python train.py --num_hidden_layers=10 --hidden_size=256 --num_attention_heads=8 --num_key_value_heads=8 --head_dim=32 --intermediate_size=704 --vocab_size=4096 --hidden_act="swiglu" --norm="rmsnorm" --norm_place="pre" --norm_eps=1e-05 --positions="rope" --rope_theta=1000000.0 --rope_fraction=1.0 --qk_norm=false --attn_scale=0.177 --bias="none" --tie_word_embeddings=true --parallel_block=false --init="normal" --init_std_qkv=0.0408 --init_std_o=0.0 --init_std_up=0.0408 --init_std_down=0.0 --optimizer="soap_variant" --learning_rate=0.00411 --beta1=0.95 --beta2=0.99 --weight_decay=0.038 --lr_head=0.0106 --max_grad_norm=1.0 --warmup_steps=200 --schedule="wsd" --decay_fraction=1.0 --decay_shape="linear" --final_lr_fraction=0.0 --batch_tokens=[65536, 131072, 262144] --max_seq_len=512 --doc_mask=true --train_tokens=723200000 --max_steps=5784 --dataset="wikipedia_en"
Each number is 200 + 30 x the weight over its row's rms, rounded and kept within 0 to 999. Layers, rows and columns count from 0. The size before them is the row's rms in percent of the matrix's.

# layer 4 MLP up, 704x256, rms 0.199, rows 617-642, columns 0-127
101,236,216,141,222,206,227,223,184,231,208,137,228,169,219,179,154,114,206,200,206,158,215,190,240,207,235,181,175,167,217,236,181,180,185,212,195,192,191,231,199,200,202,241,194,251,179,192,183,169,212,169,194,198,220,193,247,157,186,173,211,181,166,250,182,229,216,204,170,241,152,135,196,198,152,242,240,189,177,172,230,130,205,237,204,183,224,206,201,206,208,185,174,162,243,188,220,260,252,198,231,197,169,143,220,222,262,187,208,208,210,181,238,166,210,210,163,201,186,177,215,187,190,200,200,162,201,219,225
103,212,223,211,225,219,179,139,239,170,147,172,243,224,212,207,124,158,212,241,189,212,195,137,197,184,237,190,160,195,167,230,166,188,165,184,199,181,187,261,166,189,216,163,220,190,212,292,137,224,210,205,221,199,220,133,259,245,161,201,209,206,193,74,160,219,175,201,234,227,187,218,203,141,215,151,151,157,221,202,200,212,203,214,194,219,210,184,140,186,233,207,192,231,239,183,211,221,203,247,246,196,226,248,217,204,176,179,196,195,203,203,203,222,240,193,183,167,212,221,204,217,160,204,136,203,230,168,214
099,186,186,184,168,201,173,201,198,248,240,205,191,189,194,193,230,161,228,141,192,238,200,237,219,163,210,224,194,237,238,211,206,206,223,190,193,142,219,201,190,194,204,199,171,149,138,190,220,234,190,164,190,216,228,225,218,192,252,230,218,180,227,181,190,167,204,191,206,221,236,254,218,197,198,172,172,195,221,205,187,200,178,193,211,138,193,165,270,176,176,219,172,168,230,177,241,228,250,181,199,210,220,154,214,160,176,212,147,191,185,211,183,172,178,256,161,211,183,182,213,175,189,220,192,197,186,206,200
095,207,216,256,223,209,192,239,216,204,173,206,204,183,175,160,252,199,207,145,200,244,245,207,248,191,161,174,227,175,219,196,193,212,184,217,160,162,179,231,187,237,176,161,233,220,218,199,234,219,215,234,194,220,237,175,202,124,173,191,213,209,215,212,238,227,203,186,178,161,172,150,168,182,143,204,255,209,181,220,252,202,249,169,219,158,206,178,184,262,182,259,226,141,218,166,193,225,153,210,225,156,159,227,234,237,201,190,201,188,153,229,151,180,216,268,241,244,236,158,254,186,210,215,209,195,215,119,209
102,204,225,234,206,205,171,204,193,212,200,210,200,202,129,226,215,186,193,178,200,245,247,184,202,210,175,194,208,158,228,232,162,207,171,137,198,188,212,219,255,244,209,191,206,173,223,218,201,165,233,223,215,180,189,217,129,244,186,215,205,208,195,205,153,187,203,147,225,196,174,183,210,181,163,167,188,174,166,199,177,197,197,238,180,227,167,207,241,205,206,182,166,203,201,202,218,187,211,230,232,197,249,177,278,141,178,148,249,222,223,191,202,243,244,239,164,181,226,211,185,207,204,222,220,150,199,189,203
103,183,147,239,179,192,197,204,224,247,201,174,185,252,194,171,143,213,183,204,206,140,149,188,208,203,290,189,221,166,219,218,227,234,206,203,187,200,197,275,219,203,198,220,216,189,203,206,197,222,220,172,252,225,231,170,193,188,215,186,183,208,174,146,181,231,162,236,235,192,201,210,237,196,179,157,182,192,212,178,168,172,235,224,145,208,226,225,239,200,243,217,175,144,221,178,244,184,166,195,224,226,170,230,224,164,212,193,124,250,206,234,211,186,193,241,223,215,192,185,157,255,189,255,195,163,206,162,207
099,207,238,150,232,203,192,253,193,217,219,180,190,219,178,237,181,186,257,162,186,230,189,249,164,210,148,179,220,206,227,152,258,188,212,254,248,173,199,214,209,223,257,219,209,187,150,206,224,162,239,201,204,193,190,170,199,185,222,183,206,179,188,163,223,198,150,191,158,227,201,234,187,160,225,204,180,242,205,221,196,148,205,153,249,204,166,186,232,242,192,242,183,207,215,280,190,203,231,211,206,228,204,206,173,224,183,181,194,155,198,173,244,156,177,215,198,182,194,174,253,199,219,225,217,197,239,178,141
103,169,180,181,189,232,258,243,233,226,184,183,196,209,240,239,212,242,202,201,164,157,183,190,206,225,171,174,159,227,213,235,218,213,176,163,186,221,234,248,240,231,195,192,159,202,211,171,208,204,207,167,251,193,180,154,228,198,258,167,216,170,155,196,244,162,210,189,220,165,193,194,221,237,175,191,183,284,207,210,233,194,240,205,161,152,190,142,169,216,153,178,186,180,234,172,236,190,177,214,138,183,216,178,246,229,178,199,283,212,143,213,248,210,209,239,200,195,167,234,192,181,161,245,183,143,193,226,147
104,176,206,165,162,189,233,188,259,242,140,154,156,232,228,198,171,178,161,183,210,181,179,219,201,237,288,163,242,233,269,217,235,208,266,158,210,196,220,171,202,201,153,244,235,200,246,184,207,220,183,221,234,229,194,190,163,222,171,205,151,191,215,235,213,203,154,180,203,170,186,280,244,186,231,174,227,200,193,151,190,143,208,236,211,245,218,224,171,194,211,206,184,224,146,198,189,167,166,223,194,233,209,173,201,163,194,222,201,248,178,163,183,194,231,247,188,231,225,219,180,209,185,165,224,235,198,187,196
100,215,121,161,206,227,177,171,173,195,167,238,206,182,200,232,201,214,166,187,203,212,196,207,113,213,233,210,178,147,167,213,198,182,245,157,199,157,150,169,264,190,208,197,237,181,215,153,194,189,255,198,182,237,236,191,180,207,196,226,233,173,189,169,193,164,180,200,186,202,237,218,280,176,217,187,144,208,185,182,200,181,194,200,170,172,207,202,179,185,144,197,185,252,169,190,251,228,180,216,266,188,195,148,224,192,174,252,187,242,170,168,210,164,212,180,159,218,182,195,174,189,173,227,176,221,194,193,227
102,243,190,229,242,213,171,188,211,208,230,203,239,186,206,246,193,214,141,181,213,196,225,202,189,185,162,197,159,216,166,170,110,215,278,185,228,247,190,212,209,209,230,189,186,159,182,155,290,178,182,188,222,230,200,199,189,170,174,213,187,174,231,202,203,234,160,170,163,194,256,197,180,201,260,152,198,224,217,219,216,202,196,257,177,210,240,201,218,206,196,199,221,275,225,165,224,241,168,199,150,188,250,184,238,243,178,206,210,183,261,236,162,245,205,191,197,155,203,202,187,238,212,267,195,208,193,180,205
102,206,291,181,185,225,193,204,173,168,234,189,182,223,165,147,159,246,233,205,168,189,219,213,227,228,197,183,209,197,177,205,239,136,204,255,231,211,234,208,163,212,198,237,178,214,178,238,216,254,209,201,176,220,221,157,219,174,175,197,196,202,202,182,174,188,169,195,162,195,210,213,155,160,203,284,162,187,175,217,259,244,208,224,221,231,228,187,246,202,220,184,149,190,231,171,139,133,179,239,245,212,180,253,208,174,147,238,166,202,193,198,261,220,208,180,204,171,182,201,236,147,185,186,240,226,155,211,178
095,161,128,204,163,181,204,222,183,211,208,139,212,200,209,202,200,203,237,172,236,235,174,236,188,232,239,215,149,171,212,168,218,205,190,200,159,188,217,168,192,201,133,212,232,170,179,208,194,185,233,196,156,192,168,242,170,119,203,191,168,200,198,248,188,192,201,206,214,212,212,207,179,167,162,209,224,164,193,241,198,184,204,173,231,196,188,282,202,117,181,213,168,223,183,161,238,188,152,208,210,172,225,173,226,214,187,183,215,230,198,186,188,206,212,165,203,190,215,249,231,212,149,193,228,145,230,159,243
095,255,218,166,274,175,204,168,198,174,209,243,249,165,194,206,195,227,199,182,216,204,203,232,214,197,242,210,185,252,188,174,197,216,195,229,181,187,235,158,179,143,188,216,160,152,213,201,225,188,209,211,175,185,236,178,236,246,216,160,256,125,209,199,238,236,212,191,218,237,186,247,217,253,282,176,191,186,178,141,218,189,223,232,158,173,218,193,206,218,183,223,218,223,209,206,225,208,196,187,229,204,183,227,263,203,189,184,209,216,213,198,211,217,228,101,165,204,245,161,188,173,180,187,207,207,253,206,186
094,158,201,215,202,210,211,178,163,225,269,204,138,157,192,193,220,178,202,181,254,226,168,187,186,194,216,188,207,157,123,162,208,219,164,196,263,207,269,148,202,223,236,190,171,147,215,186,206,203,193,184,176,197,160,147,173,197,201,194,187,228,210,199,224,208,246,174,192,226,192,184,210,175,174,211,125,149,203,238,223,169,126,176,221,122,212,211,226,179,206,223,185,198,185,188,182,215,221,153,184,192,164,204,190,217,188,194,185,198,196,267,197,178,175,188,219,204,226,195,243,182,243,279,166,176,230,232,176
105,198,241,211,177,210,200,191,204,217,192,179,215,186,237,201,176,229,189,189,215,214,280,201,213,191,183,204,154,232,170,225,175,223,195,236,213,220,193,136,198,166,149,208,215,154,203,197,164,216,153,172,188,220,174,225,201,192,176,196,160,249,182,246,212,210,262,233,197,224,205,188,166,233,236,214,194,135,203,149,193,174,195,210,247,202,146,190,153,184,198,242,172,200,185,119,209,175,218,210,221,174,152,195,206,191,243,210,240,211,205,200,185,203,184,161,164,222,173,188,208,220,229,236,198,196,207,176,179
098,157,185,244,198,200,187,202,202,226,183,171,209,210,204,161,232,188,171,199,162,162,220,179,163,199,178,137,145,150,195,250,173,195,218,235,164,230,221,205,200,216,232,184,186,158,225,184,205,264,161,257,246,275,219,187,186,222,172,248,171,183,188,212,214,214,176,206,202,195,234,155,210,267,196,169,232,196,204,183,218,203,194,163,187,133,255,177,181,207,181,215,184,251,209,188,203,211,193,156,238,152,158,205,234,191,202,181,237,169,209,192,153,169,226,191,212,160,206,234,212,174,221,176,177,216,177,247,211
093,179,163,233,208,246,129,176,147,228,192,203,234,157,173,228,191,203,196,206,204,202,187,253,218,213,174,152,173,194,174,147,226,200,222,184,183,182,152,137,141,262,188,203,225,213,162,222,202,196,202,191,194,206,245,142,176,185,196,235,201,172,171,183,253,239,171,208,217,220,174,228,175,262,195,164,228,224,164,173,122,185,217,150,208,190,204,150,248,201,198,189,129,157,211,184,187,184,183,231,168,211,164,220,202,211,159,178,203,189,223,197,261,140,201,185,226,175,253,232,183,223,197,233,184,218,243,156,214
103,218,177,206,170,178,195,199,177,182,212,134,206,163,198,198,226,203,210,207,231,172,243,230,181,203,254,221,195,232,177,195,190,167,208,185,199,176,213,226,219,202,234,218,253,256,137,215,218,178,243,188,153,197,222,195,198,246,235,226,238,216,228,234,179,178,221,141,243,186,265,252,262,187,238,153,252,196,155,183,223,209,151,216,187,202,252,229,180,242,223,198,182,228,222,182,199,200,175,204,175,202,226,149,205,177,236,231,211,209,243,211,230,188,200,136,207,187,127,217,288,177,227,177,186,209,219,170,162
103,197,176,184,197,172,176,164,131,175,221,205,220,167,211,200,149,193,210,223,200,215,235,212,192,213,241,180,188,193,174,145,243,215,268,189,264,197,212,197,189,184,241,204,170,177,192,206,196,189,158,182,191,160,219,208,218,212,231,197,182,191,223,166,207,245,188,225,195,212,211,171,143,152,193,222,219,235,268,206,227,235,236,214,221,208,168,219,225,154,177,241,193,184,157,213,235,186,212,178,218,209,215,209,256,183,205,149,215,217,200,181,161,259,270,204,208,153,267,157,227,237,127,171,177,190,157,206,300
102,249,168,177,191,220,246,169,193,223,204,149,181,162,205,162,148,203,213,187,204,161,218,214,219,198,150,175,200,225,242,262,207,216,150,225,202,201,197,202,213,141,226,234,251,152,221,200,176,201,249,151,215,190,183,194,194,205,191,159,140,202,197,153,169,171,186,224,212,212,135,188,161,238,245,197,152,189,199,137,242,222,189,149,229,156,160,173,208,208,233,156,183,169,225,179,184,232,201,240,208,191,137,145,173,189,206,210,215,206,202,216,218,168,209,230,247,218,193,155,190,216,161,201,223,234,191,185,236
103,236,230,160,187,191,184,222,169,200,187,209,222,209,200,225,236,173,228,177,231,218,156,155,193,211,186,138,203,182,147,198,179,224,197,157,249,214,144,191,177,174,138,210,127,176,255,168,204,154,167,167,283,165,251,242,219,167,147,181,194,222,177,208,198,179,174,215,175,198,211,176,172,215,191,219,202,190,218,224,185,150,227,250,245,256,201,207,180,194,219,174,202,169,212,228,99,180,173,215,206,195,223,205,204,146,242,197,170,177,204,244,136,224,212,144,221,194,179,194,206,182,244,178,220,269,234,188,189
096,147,232,193,194,225,188,207,145,231,236,205,164,201,192,210,189,160,188,192,162,208,214,214,226,175,238,196,202,201,220,210,206,192,203,199,165,205,154,178,184,122,220,214,194,215,242,244,197,209,193,223,224,217,169,196,216,239,149,191,203,188,204,211,204,215,199,218,242,179,156,195,185,160,182,214,204,200,193,250,172,211,215,206,198,205,244,194,198,245,154,198,222,286,217,243,177,213,156,247,199,201,214,238,242,234,151,207,147,130,144,183,217,200,194,167,178,201,197,221,209,183,145,164,222,167,233,146,206
092,202,173,230,186,198,198,233,246,251,178,227,207,245,194,222,206,172,226,221,182,221,189,188,191,218,189,192,197,164,225,234,231,168,199,182,165,170,195,141,258,259,204,242,202,176,211,206,188,191,123,222,208,219,186,206,202,203,192,229,172,245,161,201,218,256,217,231,185,100,192,213,223,177,225,228,207,168,215,181,249,175,179,190,177,157,161,181,198,222,214,245,243,181,250,248,218,259,220,189,178,186,151,189,144,190,177,190,204,218,205,219,171,145,195,203,254,165,246,167,165,193,234,182,237,184,164,196,226
092,224,210,247,221,202,199,145,193,209,192,243,239,172,251,229,185,196,242,204,233,210,187,240,239,207,235,191,213,210,215,212,165,186,244,225,238,209,156,166,162,168,219,168,210,212,198,215,155,171,209,194,206,181,249,208,247,204,198,236,168,191,251,203,175,152,170,178,169,263,229,158,173,163,175,213,212,265,227,211,180,205,187,243,225,218,185,174,202,218,197,168,225,207,145,146,208,190,241,211,179,198,209,198,159,210,216,137,180,182,206,209,190,231,230,228,179,225,236,235,188,209,168,259,183,213,202,190,206
102,168,208,224,206,192,224,137,166,182,245,164,167,180,158,256,186,241,139,167,210,185,225,266,207,184,188,257,206,236,217,186,173,221,186,164,161,182,179,218,186,198,203,230,159,226,168,192,264,177,192,265,164,225,198,168,217,182,218,242,244,182,191,164,175,166,219,214,180,259,164,189,188,196,243,218,228,236,196,219,201,214,190,216,186,204,192,283,236,192,199,197,172,157,218,156,202,250,202,239,170,212,171,217,193,220,186,230,211,177,170,225,220,214,199,229,204,243,199,195,210,198,195,187,203,212,188,207,170